{
  "num_hidden_layers": 9,
  "hidden_size": 128,
  "num_attention_heads": 4,
  "num_key_value_heads": 1,
  "head_dim": 32,
  "intermediate_size": 512,
  "vocab_size": 3479,
  "hidden_act": "gelu",
  "norm": "layernorm",
  "norm_place": "pre",
  "norm_eps": 1e-05,
  "positions": "rope",
  "rope_theta": 1000000.0,
  "rope_fraction": 1.0,
  "qk_norm": false,
  "attn_scale": 0.177,
  "bias": "none",
  "tie_word_embeddings": true,
  "parallel_block": false,
  "extras": ["capped logits"],
  "init": "uniform",
  "init_std_qkv": 0.0466,
  "init_std_o": 0.0,
  "init_std_up": 0.0466,
  "init_std_down": 0.0,
  "optimizer": "soap_variant",
  "learning_rate": 0.00483,
  "beta1": 0.95,
  "beta2": 0.98,
  "weight_decay": 0.049,
  "lr_head": 0.0134,
  "warmup_steps": 200,
  "schedule": "wsd",
  "decay_fraction": 0.738,
  "decay_shape": "linear",
  "final_lr_fraction": 0.0,
  "batch_tokens": 32768,
  "max_seq_len": 256,
  "doc_mask": false,
  "train_tokens": 101100000,
  "max_steps": 3086,
  "dataset": "wikipedia_en"
}
Each number is 50 + 15 x the weight over its row's rms, rounded and kept within 0 to 99. Layers, rows and columns count from 0. The size before them is the row's rms in percent of the matrix's.

# layer 6 attention query, 128x128, rms 0.108, rows 0-10,32-42,64-74,96-106, columns 0-127
028:54 45 49 58 52 28 39 50 30 45 45 55 42 37 33 54 37 75 25 21 37 53 60 38 42 42 44 57 49 53 31 47 58 71 69 39 49 72 42 48 52 20 16 33 28 87 53 68 57 51 62 60 32 66 35 56 41 34 71 48 77 83 38 50 21 51 45 69 80 29 60 30 59 60 33 33 29 52 36 58 75 65 68 70 49 35 30 58 55 37 52 58 46 48 52 43 61 28 70 41 50 47 30 62 48 55 53 38 62 23 57 42 60 53 72 22 67 75 44 42 60 30 63 35 59 64 42 60
027:76 50 53 60 70 60 61 67 36 47 24 36 55 75 53 84 61 63 45 55 87 60 49 85 46 37 46 68 44 29 39 51 75 53 50 73 73 41 65 65 52 38 42 75 60 67 61 59 71 59 40 58 60 55 46 64 63 63 31 57 62 31 54 54 53 65 41 61 69 54 47 67 45 55 12 78 70 53 23 42 50 42 41 55 56 51 36 39 55 49 48 45 32 38 44 42 32 47 52 39 11 37 51 60 41 35 27 26 67 37 53 59 59 41 57 52 47 67 09 68 38 59 76 70 46 68 45 56
038:17 72 26 45 46 42 40 31 46 49 34 57 53 66 50 62 66 26 33 47 66 40 33 47 32 53 34 58 64 38 60 52 63 67 60 59 65 45 28 56 55 48 29 62 30 23 63 51 45 39 51 92 73 55 46 33 32 68 49 72 40 35 68 64 47 41 66 35 19 46 25 75 24 64 28 43 40 77 65 43 42 30 59 36 64 66 46 39 53 53 48 41 66 52 55 54 59 50 22 39 25 42 24 73 40 51 33 41 41 34 26 50 52 40 38 56 15 58 29 46 39 51 29 32 47 48 47 53
036:27 31 40 42 27 39 58 73 74 46 56 69 56 19 42 29 36 39 60 56 32 46 77 27 60 51 66 36 46 60 49 33 57 55 30 30 33 59 65 83 57 68 48 47 38 37 55 41 12 38 66 52 58 53 60 26 31 25 43 65 24 53 73 46 56 52 62 56 47 37 63 71 51 34 49 69 47 31 50 51 52 49 39 30 58 31 36 59 79 38 54 72 58 69 38 36 72 42 57 48 74 53 33 38 46 52 45 64 33 61 28 65 42 66 35 20 58 62 86 42 55 30 41 53 35 39 36 36
061:60 49 31 62 37 46 56 72 66 41 47 33 63 43 55 32 57 37 40 60 61 43 65 30 60 57 35 34 76 44 68 72 53 76 61 44 37 60 59 58 69 35 60 35 47 46 56 34 22 60 28 46 30 48 69 46 07 46 50 60 39 25 51 62 33 75 58 76 27 87 54 61 39 51 67 61 88 68 67 44 86 49 48 30 38 36 61 53 43 40 58 61 41 55 56 49 82 53 51 53 77 48 15 40 65 35 35 71 44 71 54 59 48 67 42 63 57 41 38 56 51 62 36 52 58 52 29 58
048:59 17 36 52 46 66 50 40 26 64 53 27 39 44 37 58 46 57 63 46 40 30 44 35 56 43 76 32 48 76 37 37 51 58 61 54 39 43 53 80 42 69 47 51 53 18 36 27 37 49 28 25 62 50 62 59 44 47 79 46 54 68 46 32 16 42 33 47 44 50 36 16 58 31 51 30 51 53 29 38 39 69 24 72 39 63 60 38 24 40 58 51 54 68 54 74 54 35 39 31 50 45 39 47 59 68 63 33 61 47 34 10 47 29 51 42 76 36 39 24 59 55 28 50 54 62 64 65
091:76 46 62 51 45 34 39 58 61 47 60 58 16 35 48 55 50 95 44 50 55 60 72 74 40 34 86 65 42 68 54 37 48 40 41 46 29 40 77 51 42 65 43 37 55 54 76 81 30 28 55 35 45 27 58 74 46 24 56 45 68 54 51 44 50 40 31 45 37 59 48 20 50 41 49 55 59 34 29 69 39 46 16 50 29 30 43 43 44 55 44 51 71 43 59 40 31 49 59 40 50 79 30 40 55 40 56 25 75 49 41 74 44 62 44 60 30 42 56 35 69 51 28 47 39 72 27 65
071:69 47 51 33 46 62 38 63 50 50 52 38 35 35 65 41 46 30 71 53 62 73 27 67 31 54 56 46 30 42 69 35 58 80 48 56 27 41 71 38 52 64 30 63 72 44 63 39 79 51 46 60 87 35 55 41 46 74 33 58 52 48 35 68 67 39 52 45 47 67 37 44 41 62 37 57 57 63 54 65 43 36 53 82 47 54 71 68 49 36 43 52 56 35 37 33 63 29 42 15 32 27 28 34 18 65 56 66 42 49 32 49 47 70 65 66 75 34 67 71 54 51 80 53 24 60 35 36
109:68 32 51 36 35 65 50 38 22 48 61 52 54 64 47 24 43 51 67 68 45 34 09 69 39 59 48 64 29 51 36 54 54 66 58 48 57 49 32 13 56 78 36 55 48 40 38 54 72 46 48 64 72 53 31 49 61 67 47 36 49 53 28 36 39 56 61 51 94 48 67 55 60 48 49 57 25 40 43 33 59 49 48 68 65 63 34 43 58 13 56 55 18 45 58 75 43 31 59 60 34 48 58 47 46 51 50 55 40 36 62 32 33 74 55 50 79 64 59 63 58 50 98 51 31 39 54 31
100:39 63 40 44 62 46 63 19 55 33 43 71 74 77 40 54 39 19 47 41 56 29 35 52 47 70 44 28 43 41 40 43 78 58 49 29 71 58 22 55 63 33 91 65 44 70 44 50 36 65 69 59 31 53 68 29 30 35 49 50 21 43 39 56 52 66 59 49 31 56 48 58 55 68 33 58 58 68 62 53 40 66 52 24 50 61 58 39 55 71 57 54 20 41 49 67 66 72 34 40 57 64 64 54 38 59 38 56 23 43 77 43 62 47 17 57 59 51 27 57 41 80 53 38 72 43 72 57
097:27 34 65 32 33 43 48 41 70 57 44 39 60 60 64 41 59 99 36 30 57 31 93 56 29 64 18 57 69 62 49 45 62 50 64 34 48 60 42 49 55 36 50 48 51 41 67 66 72 48 47 44 62 37 57 34 63 60 59 47 52 63 86 59 35 67 56 78 50 42 47 31 12 65 52 39 26 63 37 51 64 67 59 82 39 52 21 44 53 63 42 68 43 70 56 68 27 49 70 47 34 40 65 77 48 46 54 33 49 68 44 38 38 45 42 52 54 52 44 21 56 34 41 49 56 53 73 49
092:57 56 56 67 91 33 31 37 47 39 63 51 30 60 41 38 40 68 26 50 66 41 47 58 56 49 50 63 56 56 44 59 35 53 65 66 53 50 51 86 40 54 24 43 53 72 40 34 51 64 40 24 59 38 21 53 44 50 56 35 53 31 61 48 27 22 62 51 51 31 76 66 57 57 47 25 71 41 27 37 68 41 52 44 51 82 66 76 61 33 32 42 41 40 70 58 62 61 48 24 36 42 74 43 54 63 55 60 56 69 75 20 53 76 56 42 35 51 38 39 56 76 63 24 71 66 32 44
069:13 50 52 37 40 55 62 56 47 49 48 58 29 57 60 53 38 63 41 56 58 48 40 43 70 56 70 54 30 45 29 47 51 42 53 63 62 66 84 63 57 50 70 50 58 31 55 28 61 45 37 46 47 52 29 42 54 44 22 36 36 41 67 16 49 44 28 32 59 47 71 61 26 44 66 38 40 43 25 60 42 49 58 58 31 55 74 45 56 50 49 66 73 56 18 77 57 84 64 30 08 37 51 63 13 28 49 39 45 35 51 38 51 47 62 52 47 74 55 70 50 91 38 58 51 48 30 51
101:43 33 51 60 35 78 58 42 58 49 27 49 53 41 33 48 51 93 36 48 34 51 41 55 77 79 83 62 65 27 64 30 41 55 25 30 31 36 54 31 50 40 46 36 57 51 74 66 34 31 55 72 40 35 45 37 62 50 60 57 56 47 43 48 51 38 42 60 72 63 31 51 50 39 50 62 48 54 50 57 48 41 55 27 71 39 33 19 29 26 68 74 29 50 49 58 63 36 35 50 75 43 63 71 65 58 44 46 56 49 32 87 53 44 46 60 40 47 62 80 43 29 69 67 20 27 45 62
115:52 48 59 42 28 39 43 70 36 70 62 51 70 61 36 61 25 44 67 48 59 72 44 39 36 66 39 47 55 61 72 60 59 63 22 45 16 38 68 62 64 28 57 37 36 36 25 76 37 35 59 55 46 65 66 62 26 38 18 64 24 47 52 69 57 91 52 26 42 56 55 63 45 25 58 40 32 56 64 68 52 54 44 40 42 44 45 62 59 72 49 65 59 50 42 17 71 46 45 66 49 58 46 26 59 33 53 38 26 32 51 51 50 74 14 41 59 34 63 69 55 44 46 46 67 34 55 65
109:28 34 65 59 44 45 75 65 67 38 20 61 58 24 54 42 65 32 64 63 42 61 56 55 62 41 55 46 27 53 50 34 56 78 58 51 43 49 33 36 24 76 62 78 63 16 57 65 63 31 30 49 36 44 61 45 26 53 24 64 36 71 56 32 73 55 47 52 40 41 49 64 44 71 60 35 47 80 86 45 47 40 59 73 38 42 53 78 51 22 58 52 53 46 24 42 35 22 43 53 39 67 58 50 54 30 42 27 54 50 66 68 75 51 51 42 76 53 51 68 42 46 55 32 48 28 63 44
108:31 36 29 32 51 46 51 53 34 76 42 70 59 57 98 52 50 26 48 48 74 34 52 85 45 40 53 48 15 69 39 26 51 58 76 57 54 50 42 69 61 64 62 50 60 23 21 13 50 48 64 55 40 72 66 76 46 55 33 50 42 41 53 49 87 61 59 38 53 65 64 50 42 71 32 41 60 46 43 53 54 58 54 49 66 55 30 69 41 49 30 41 58 44 34 28 27 44 58 43 42 65 50 76 67 65 49 54 48 45 70 46 41 41 44 62 34 72 25 36 41 66 64 32 63 48 65 39
092:75 47 58 39 66 48 49 63 72 47 52 30 63 63 51 66 31 47 52 67 68 73 57 51 26 75 53 47 45 62 38 20 29 56 55 61 65 54 70 52 26 53 30 51 82 46 16 40 56 40 41 46 55 70 25 61 47 78 60 29 69 41 70 67 58 68 37 60 35 51 80 55 40 67 49 73 46 46 35 41 30 49 38 86 40 56 60 56 77 30 58 59 22 43 45 58 49 20 44 60 36 54 50 52 44 50 60 47 34 59 37 50 49 59 82 73 66 29 61 48 30 55 35 38 58 51 23 63
091:56 67 30 54 50 51 53 48 43 54 62 57 58 54 34 54 53 49 36 78 65 49 52 28 53 48 95 57 40 61 26 31 48 51 54 48 48 43 45 39 38 84 29 76 76 48 81 51 73 39 54 50 67 51 48 45 47 67 72 41 69 48 58 56 44 59 48 30 57 60 37 61 26 66 71 37 59 50 18 38 27 51 64 63 56 59 51 29 45 56 36 62 41 59 68 84 45 34 47 42 51 27 85 25 69 48 41 32 66 54 65 50 62 57 46 55 78 48 72 25 59 76 80 36 34 58 28 38
093:54 36 59 46 59 58 44 52 49 50 38 59 59 55 60 17 60 44 60 22 41 39 64 55 79 40 57 54 28 61 45 65 65 38 56 32 29 56 20 51 43 78 20 45 64 32 63 55 55 20 50 30 68 19 52 56 46 44 57 41 71 73 42 52 38 22 38 47 65 56 11 40 62 29 59 31 93 17 33 55 46 48 40 62 45 74 56 46 47 43 59 49 51 36 55 64 42 38 50 46 49 35 49 40 16 63 76 39 54 64 41 51 49 59 40 38 59 26 71 23 52 41 65 25 56 41 38 46
097:64 50 46 61 48 55 47 59 44 41 58 53 26 56 43 54 82 54 44 36 61 44 56 58 54 66 65 53 60 31 39 70 55 59 43 47 32 68 56 26 76 63 35 66 27 48 86 53 44 47 47 61 50 29 54 45 15 38 55 85 52 49 28 51 33 23 43 68 80 30 27 31 57 42 39 57 31 58 30 45 57 46 48 54 41 48 50 66 36 40 77 93 40 52 35 60 38 34 74 38 63 51 45 68 53 37 67 67 57 43 33 62 54 63 46 37 61 11 43 46 59 07 38 54 35 54 34 55
088:40 48 51 35 70 35 59 60 53 48 67 58 47 81 38 51 36 45 66 66 70 64 64 56 29 51 31 53 61 77 42 58 27 35 59 60 49 38 35 78 61 58 68 52 72 55 31 55 51 17 44 13 63 57 66 38 55 66 48 15 50 63 77 38 47 60 59 52 35 46 26 69 27 54 57 52 43 76 55 65 28 60 46 67 29 74 46 63 75 82 36 49 85 56 68 48 37 54 24 57 63 40 52 52 45 37 38 59 66 60 52 51 25 61 52 60 70 23 47 35 40 65 31 45 64 45 61 55
156:56 43 37 33 57 38 58 50 52 63 72 49 41 50 28 45 51 60 62 76 36 41 37 47 18 41 60 63 26 86 38 56 46 49 63 77 61 13 60 36 65 60 62 29 47 23 32 37 15 55 70 23 31 56 61 28 47 18 49 49 57 46 45 45 50 81 63 54 29 59 72 36 55 48 52 51 55 63 55 63 48 69 33 62 26 78 26 62 64 27 44 67 54 53 56 44 60 48 40 61 50 62 45 57 69 55 43 48 53 85 58 46 32 83 70 43 58 39 55 54 52 54 32 50 64 22 50 53
089:48 50 41 38 63 66 68 54 62 62 49 42 33 37 37 52 44 55 75 84 41 44 53 52 20 57 39 60 24 85 40 66 49 47 59 52 69 27 49 31 69 36 65 41 58 11 58 55 50 56 74 17 26 52 40 14 68 35 57 52 60 48 53 40 38 78 31 54 46 55 67 49 54 36 68 39 56 54 51 78 27 56 28 62 38 61 22 41 62 48 49 75 60 50 93 33 57 69 58 58 46 60 79 52 57 72 50 55 62 59 40 51 44 58 69 52 35 47 60 40 40 45 45 48 50 34 57 23
107:40 59 63 64 13 67 37 30 56 40 52 50 56 57 37 38 56 57 66 61 64 44 67 57 77 46 36 54 51 40 62 23 52 37 26 47 45 74 28 44 58 40 47 79 67 69 49 65 47 30 43 95 74 58 55 58 39 33 61 37 45 64 44 68 26 40 49 49 56 54 25 53 44 46 51 51 49 64 52 50 70 57 72 52 55 37 61 57 46 59 66 59 10 30 39 54 35 33 60 59 53 30 64 40 57 69 40 50 41 43 48 56 82 34 16 68 73 40 73 55 88 37 45 37 48 78 54 38
080:19 60 65 53 66 37 60 35 51 57 50 63 24 37 52 40 53 37 37 37 44 36 57 47 55 52 37 17 70 11 53 27 76 59 44 45 47 50 58 60 51 16 74 48 55 48 56 42 67 32 77 38 58 23 53 39 16 76 73 65 19 39 61 67 48 15 40 27 50 35 38 67 58 63 32 59 79 56 56 30 33 52 55 46 58 41 61 52 42 72 55 33 54 45 36 33 55 55 31 18 63 49 51 64 40 47 56 44 54 56 28 38 24 63 52 55 33 45 45 53 45 44 22 57 70 53 45 39
099:53 42 44 65 34 28 57 26 42 55 16 52 37 39 51 56 55 59 48 42 54 73 30 37 85 40 89 37 57 35 43 36 44 51 57 49 64 65 55 48 31 73 25 45 62 74 54 55 33 56 43 43 40 21 24 66 53 63 40 67 56 45 52 54 72 57 29 51 82 17 34 38 57 50 46 42 46 77 40 35 49 43 60 35 71 59 69 17 34 08 60 63 35 44 51 55 37 64 49 31 60 45 74 37 58 26 49 41 43 30 60 67 54 67 48 54 60 67 39 37 49 57 60 73 39 63 34 54
087:53 43 54 49 34 47 29 72 30 66 68 47 54 48 48 49 48 52 33 43 77 64 42 54 28 33 41 48 41 71 60 79 49 60 46 48 50 28 28 45 47 28 44 45 56 38 46 31 46 74 45 39 73 78 67 53 39 39 57 36 53 31 48 48 64 99 51 33 25 66 59 45 70 54 49 43 59 40 29 31 71 65 13 57 58 53 21 31 53 12 49 72 66 39 57 29 62 31 50 62 61 82 53 40 42 43 37 41 43 61 57 27 45 56 41 56 58 52 46 50 62 36 18 71 37 41 51 69
095:68 64 23 30 60 41 63 34 50 55 52 52 17 49 33 45 25 52 83 54 37 60 24 48 32 25 58 67 33 72 60 32 56 54 48 43 74 06 58 46 81 91 61 60 67 35 45 47 46 42 59 44 40 37 61 31 42 61 55 40 59 56 40 46 71 73 35 42 31 61 74 44 44 38 39 59 50 52 55 32 56 62 58 54 49 34 58 55 73 44 70 58 57 59 43 39 61 33 51 42 28 65 41 37 57 57 39 37 52 74 58 75 36 84 49 61 73 13 52 48 38 66 62 49 56 47 42 37
091:36 59 39 49 55 44 65 20 47 32 38 25 33 52 34 71 28 42 89 52 37 18 49 54 65 30 55 71 44 33 27 34 46 32 51 55 49 81 48 58 66 42 44 58 66 60 43 64 33 54 58 62 55 51 41 53 45 60 42 36 49 41 21 30 32 66 62 40 54 43 36 81 55 44 38 53 31 49 26 52 46 47 58 16 40 70 44 18 62 44 71 61 34 52 74 54 75 36 27 54 70 50 34 25 38 44 71 62 57 53 57 51 66 52 44 54 39 70 58 75 72 60 60 70 39 82 43 54
095:48 70 41 34 72 60 69 57 40 54 44 59 40 46 45 27 67 51 87 70 44 54 39 46 34 32 44 58 45 74 39 87 55 42 76 56 47 39 67 58 49 94 33 80 47 51 49 53 66 62 33 43 42 39 43 47 41 75 42 39 30 68 71 33 43 42 54 30 64 41 48 49 42 75 41 60 70 42 55 46 30 41 51 74 37 56 63 56 53 45 70 46 08 69 35 48 51 57 48 33 41 74 56 35 56 46 47 54 28 39 42 63 56 32 56 34 30 31 50 35 30 46 28 74 56 52 76 22
100:40 43 77 49 31 42 33 34 28 15 22 59 27 40 48 62 57 55 54 24 52 37 32 72 73 37 68 43 70 31 58 18 72 63 36 71 63 46 42 35 52 24 22 56 51 65 78 60 34 49 53 56 72 29 49 63 65 77 45 68 56 66 37 48 48 33 47 45 67 46 43 52 54 55 42 50 33 50 45 37 73 64 75 41 62 35 70 39 41 56 51 68 58 25 51 50 56 49 65 37 45 39 35 62 67 47 59 59 30 26 78 48 62 55 31 53 49 59 48 68 69 35 49 85 30 44 40 60
089:70 52 48 26 68 53 56 37 50 62 60 31 38 61 46 51 25 41 51 70 41 39 70 65 18 63 50 79 47 82 77 70 50 36 62 42 33 27 51 57 73 29 57 50 63 28 22 67 47 45 61 34 41 47 58 20 57 42 49 33 65 56 45 70 42 49 60 57 56 44 43 56 36 65 52 49 81 48 45 50 43 53 22 61 51 82 34 52 48 86 64 53 59 53 53 44 71 49 21 77 55 58 67 56 44 58 55 61 52 84 54 46 22 48 51 28 36 44 17 51 28 58 64 34 70 36 57 55
101:71 66 53 54 74 56 64 55 62 28 70 36 42 54 62 56 46 54 27 41 50 33 46 60 48 63 55 87 38 46 74 71 73 65 59 44 36 15 85 55 51 34 57 47 39 71 82 41 54 53 30 57 76 53 44 60 43 50 78 40 76 22 39 57 38 31 34 58 44 54 17 44 78 59 38 42 56 19 35 68 30 60 33 52 31 60 56 42 45 44 33 42 29 52 34 51 47 52 42 46 69 54 64 46 35 72 44 51 65 56 42 61 30 27 52 45 46 42 28 36 29 77 64 68 51 44 48 58
085:34 71 42 44 52 42 70 39 73 33 61 50 34 60 58 74 46 62 30 36 60 32 69 67 52 64 20 59 27 44 73 65 55 43 62 53 52 48 87 60 66 45 76 54 29 57 69 37 54 42 65 42 72 62 59 26 43 52 44 53 65 35 34 37 39 32 11 74 54 47 46 47 57 13 59 39 46 34 24 65 29 45 35 36 19 63 68 44 49 52 66 46 38 42 36 60 43 64 61 23 53 36 56 67 42 61 68 52 61 26 57 42 49 31 63 75 53 44 41 63 17 60 53 58 54 29 41 53
107:55 67 29 55 66 46 54 41 85 55 41 59 72 23 68 34 56 52 27 42 63 28 43 56 65 47 36 35 46 53 25 33 62 63 50 38 62 66 47 39 56 45 39 18 71 48 51 46 50 65 50 19 52 36 27 28 29 35 43 58 27 47 28 52 19 37 58 58 54 66 35 53 39 28 62 38 65 73 42 70 66 71 59 27 42 43 67 60 50 39 47 72 32 23 70 52 58 63 73 49 27 25 50 49 76 37 34 23 66 51 55 67 77 76 34 54 45 46 51 64 37 42 63 50 53 62 57 66
096:39 55 53 46 40 40 29 49 51 50 31 45 71 74 59 44 25 45 80 82 41 49 31 31 41 68 69 21 51 64 65 43 64 63 44 41 38 59 71 62 58 65 44 45 57 49 39 66 58 34 78 71 40 39 50 49 53 27 02 49 16 66 56 53 60 44 77 43 53 62 59 58 55 36 40 52 48 75 74 37 30 28 36 30 48 40 55 75 69 56 51 40 59 45 53 51 57 55 44 49 41 66 52 39 88 28 44 73 32 68 49 29 65 62 57 33 43 43 51 75 61 36 23 43 54 42 55 65
099:36 22 63 36 38 26 57 29 24 60 27 39 54 73 59 42 45 50 55 60 60 64 57 32 65 45 72 29 77 44 52 57 41 66 59 63 52 53 48 46 61 37 57 61 71 43 19 74 50 26 29 34 47 54 41 46 35 49 55 74 40 64 69 46 67 65 63 49 62 55 50 46 62 60 57 58 45 79 61 25 55 65 61 41 63 58 40 12 47 58 78 54 66 59 52 61 35 39 46 64 66 67 46 43 47 39 11 51 27 55 62 51 66 65 45 71 77 94 54 53 63 41 49 52 52 37 29 79
106:64 36 73 64 54 60 72 41 73 64 58 66 35 50 44 68 54 37 45 42 45 63 66 68 62 49 49 69 76 44 77 65 51 42 39 53 68 09 50 49 15 34 76 35 65 64 57 53 55 43 51 54 58 77 67 48 43 54 81 70 69 44 54 49 53 59 24 62 37 39 52 63 58 72 37 56 53 52 32 48 34 53 60 31 35 50 51 12 51 77 46 29 50 62 55 33 32 71 30 50 78 85 63 39 31 52 28 44 41 41 44 65 48 37 56 66 53 45 29 09 58 48 54 63 54 48 45 47
116:44 52 29 29 52 53 62 45 39 44 63 48 60 71 39 46 45 50 65 38 49 49 60 36 19 61 00 70 51 67 31 60 55 57 71 28 56 54 59 50 55 49 84 54 56 66 58 58 56 54 60 70 55 68 70 36 42 60 52 52 60 20 59 72 27 61 42 56 47 62 29 26 44 67 48 62 39 73 45 73 61 57 53 48 35 46 57 45 37 99 62 58 42 57 69 49 37 59 39 55 54 58 68 57 58 45 35 38 44 21 61 71 55 38 43 60 33 30 10 32 43 51 80 41 52 40 50 45
112:70 63 53 56 50 55 53 34 68 06 43 53 52 67 99 08 75 45 42 35 32 34 46 40 62 56 44 36 43 39 51 43 67 57 58 37 71 53 42 38 44 33 33 53 52 33 56 55 41 55 51 35 75 48 28 59 35 67 57 57 56 49 30 50 52 28 43 71 34 44 40 41 48 42 29 68 80 42 28 49 73 65 62 45 57 47 59 24 38 43 44 70 77 38 42 49 53 45 46 23 42 37 71 66 26 40 42 61 61 49 55 51 80 25 44 61 62 49 38 65 33 33 44 50 38 67 29 47
116:58 36 86 42 76 68 71 55 59 33 72 36 60 51 51 60 39 63 51 33 50 24 35 65 63 56 61 39 44 37 56 44 38 28 47 52 50 30 40 23 36 74 31 48 52 74 40 28 50 48 49 49 40 47 23 57 48 36 63 46 49 77 34 60 64 33 48 66 58 52 37 55 38 22 35 57 63 08 57 38 56 47 59 59 56 65 57 65 38 27 54 65 43 31 51 44 60 12 52 62 48 72 47 28 66 69 67 61 59 55 67 49 31 81 58 41 55 38 71 83 65 43 36 51 21 60 37 44
109:46 45 60 54 48 41 47 69 58 58 31 83 54 56 45 36 26 42 50 58 52 51 33 40 58 38 54 43 45 56 36 54 26 69 54 19 76 61 42 45 72 60 68 44 61 32 40 91 42 53 47 53 73 39 33 37 30 42 49 52 22 45 28 50 51 57 61 54 61 43 35 58 72 29 27 63 46 66 64 48 32 52 34 12 52 42 46 53 65 51 66 71 47 16 64 47 50 35 60 70 27 64 56 34 53 48 26 15 43 50 72 61 66 81 15 52 51 59 56 70 47 53 60 69 61 39 74 64
095:62 25 39 47 53 73 70 37 67 49 46 51 71 71 66 61 37 73 35 52 23 53 78 58 24 63 18 34 41 71 52 63 28 52 66 43 67 48 37 58 22 31 67 43 51 54 36 66 57 41 27 50 61 66 56 43 54 42 66 43 41 34 61 35 64 70 40 79 42 48 21 45 26 31 58 56 51 61 58 63 48 68 47 58 21 54 54 56 52 79 28 52 65 74 46 66 64 48 46 54 54 69 48 65 41 55 28 45 48 48 53 54 15 24 56 56 45 36 19 28 45 38 36 42 80 50 67 60
# layer 6 attention key, 32x128, rms 0.101, rows 0-10, columns 0-127
050:52 16 41 56 52 63 44 51 29 57 50 58 22 52 59 77 63 73 30 31 22 57 46 45 39 47 56 51 55 53 48 34 57 42 47 49 63 42 50 69 21 73 44 42 42 83 69 42 67 34 39 23 50 66 50 62 23 66 63 44 39 48 50 30 50 55 47 22 46 36 46 30 31 77 29 22 42 59 59 23 51 51 54 53 67 85 44 62 47 18 52 47 46 47 41 56 50 65 68 41 56 18 68 51 49 15 41 46 26 72 57 39 35 78 56 58 82 62 47 49 39 53 43 73 51 56 46 40
096:74 40 41 36 56 25 55 33 54 61 60 43 37 57 44 45 21 87 41 55 48 61 73 52 26 47 50 87 32 66 44 47 49 43 54 38 42 20 49 58 57 35 50 67 79 42 44 50 44 16 54 44 53 75 48 47 61 48 63 37 66 63 54 55 43 49 54 66 57 62 50 59 34 33 42 49 47 56 43 80 54 74 41 58 28 64 47 80 66 41 31 50 54 53 67 57 59 64 49 55 51 49 65 62 38 57 54 63 62 79 40 45 03 35 64 37 41 31 11 31 37 72 57 40 84 41 62 40
085:37 54 40 52 21 46 64 66 48 40 40 52 59 48 60 37 59 61 67 46 52 83 65 28 47 34 45 17 36 48 26 68 47 56 46 29 58 75 36 36 47 62 63 39 37 32 48 46 50 54 38 84 60 51 40 54 74 56 44 63 49 72 34 52 50 45 31 61 62 45 30 49 65 67 90 44 12 47 28 39 33 36 64 80 61 60 44 31 48 55 44 47 49 87 45 42 31 67 66 74 61 64 65 40 46 55 64 60 50 08 48 55 52 35 48 49 73 68 58 26 33 47 39 72 44 50 36 50
091:50 65 51 59 48 54 44 17 50 52 17 41 78 41 43 50 64 25 48 34 37 40 33 36 55 47 45 54 65 51 43 76 37 77 54 62 34 55 32 47 53 40 53 51 62 23 53 54 35 87 27 75 29 61 40 53 53 40 30 75 55 48 40 48 37 54 42 57 41 54 24 40 71 48 55 73 56 72 57 36 57 62 67 36 48 07 40 25 70 47 44 75 47 58 51 65 38 25 46 41 67 49 28 42 61 55 58 24 83 61 37 49 70 44 39 58 28 25 56 43 61 39 21 54 33 44 58 60
095:43 28 08 43 30 38 56 47 50 53 73 56 56 58 44 46 54 64 61 52 49 46 42 38 52 47 81 42 64 34 28 37 41 53 69 48 57 84 37 57 47 27 35 61 67 33 63 37 58 40 76 61 62 52 52 38 74 28 59 43 50 61 45 32 29 56 52 44 56 42 58 40 46 46 52 64 44 43 38 40 51 40 79 51 99 28 55 49 15 68 57 58 14 44 68 49 29 49 51 36 50 29 25 41 51 50 46 81 38 58 42 38 47 47 67 74 80 44 42 42 40 42 20 65 53 60 46 31
087:86 25 34 65 58 29 63 31 68 23 56 36 28 31 49 48 50 61 53 42 29 48 54 49 46 47 57 65 33 64 27 28 51 79 59 17 43 59 53 65 18 51 27 79 80 44 81 41 56 28 52 83 27 43 49 48 49 44 47 44 48 61 59 49 17 47 58 70 59 37 79 44 26 39 33 53 66 61 63 60 72 49 54 59 42 50 41 51 55 37 38 59 33 66 89 71 60 35 56 49 66 21 59 59 39 48 56 41 40 42 50 46 51 45 51 31 50 45 37 36 63 42 54 34 42 51 36 50
087:65 33 67 59 40 49 63 57 69 44 57 53 67 47 50 55 69 77 44 27 36 56 56 48 31 25 76 42 71 45 53 35 50 52 57 52 48 49 39 43 31 48 48 42 53 85 57 65 76 33 30 68 64 48 36 44 34 50 76 50 57 40 40 49 59 56 38 44 79 46 51 50 33 57 34 53 51 53 28 48 84 18 30 65 80 58 47 32 47 23 51 35 36 77 53 61 72 48 43 30 61 27 48 67 69 44 47 61 24 41 54 60 48 32 49 59 68 80 84 60 58 37 45 49 15 41 31 28
096:32 51 41 58 39 56 63 78 19 86 28 38 54 27 51 40 54 55 31 25 53 21 42 16 63 32 60 54 55 57 29 63 33 73 28 68 61 47 45 36 71 66 54 65 50 18 85 53 44 33 23 49 38 44 75 59 36 49 46 67 61 55 53 50 41 37 39 62 49 59 55 36 45 40 63 45 84 69 58 48 48 49 53 60 30 27 64 40 39 45 86 47 37 38 55 66 41 27 51 42 24 65 58 59 60 58 40 46 79 60 46 43 51 68 36 43 21 39 76 48 41 60 37 52 51 47 54 49
113:21 36 08 61 44 40 39 47 41 87 38 72 73 54 56 64 49 37 79 71 88 40 53 58 61 47 51 48 34 40 34 39 54 58 17 85 38 68 35 55 73 53 34 59 64 44 29 51 62 53 46 55 78 53 41 51 30 63 41 56 78 51 46 64 43 60 54 62 42 63 48 23 64 58 66 67 46 59 31 60 55 35 72 33 79 27 47 40 52 49 56 48 42 53 55 66 45 39 64 30 26 53 64 47 28 55 56 32 41 52 36 63 69 33 46 44 78 54 59 33 53 60 62 46 45 28 41 68
108:43 65 83 48 52 49 52 47 34 25 37 39 52 41 62 53 54 66 44 57 55 37 65 18 66 50 44 45 69 65 60 23 36 23 71 64 28 35 77 42 46 71 31 65 44 60 35 64 80 58 32 61 50 24 20 47 65 57 60 33 42 60 84 42 55 29 34 46 56 30 75 43 20 45 65 46 50 68 51 37 40 28 39 52 29 30 58 38 48 43 33 47 60 71 73 64 26 60 48 25 53 61 49 37 67 36 67 77 43 62 22 48 55 32 55 52 74 43 39 35 66 42 47 42 56 53 58 43
122:52 62 83 35 51 39 51 47 61 41 57 38 20 60 39 62 56 66 42 63 36 48 70 53 50 52 33 77 74 70 67 62 36 39 85 38 39 48 51 77 33 33 52 39 33 60 58 34 46 50 64 30 24 35 51 46 70 47 45 52 56 50 82 49 49 50 41 45 25 37 37 57 04 26 54 26 64 41 67 30 47 57 42 75 35 63 53 40 67 77 46 58 70 48 54 35 47 54 47 59 69 34 61 57 55 66 49 53 47 70 54 32 44 61 81 52 49 35 49 45 44 22 49 66 63 75 88 43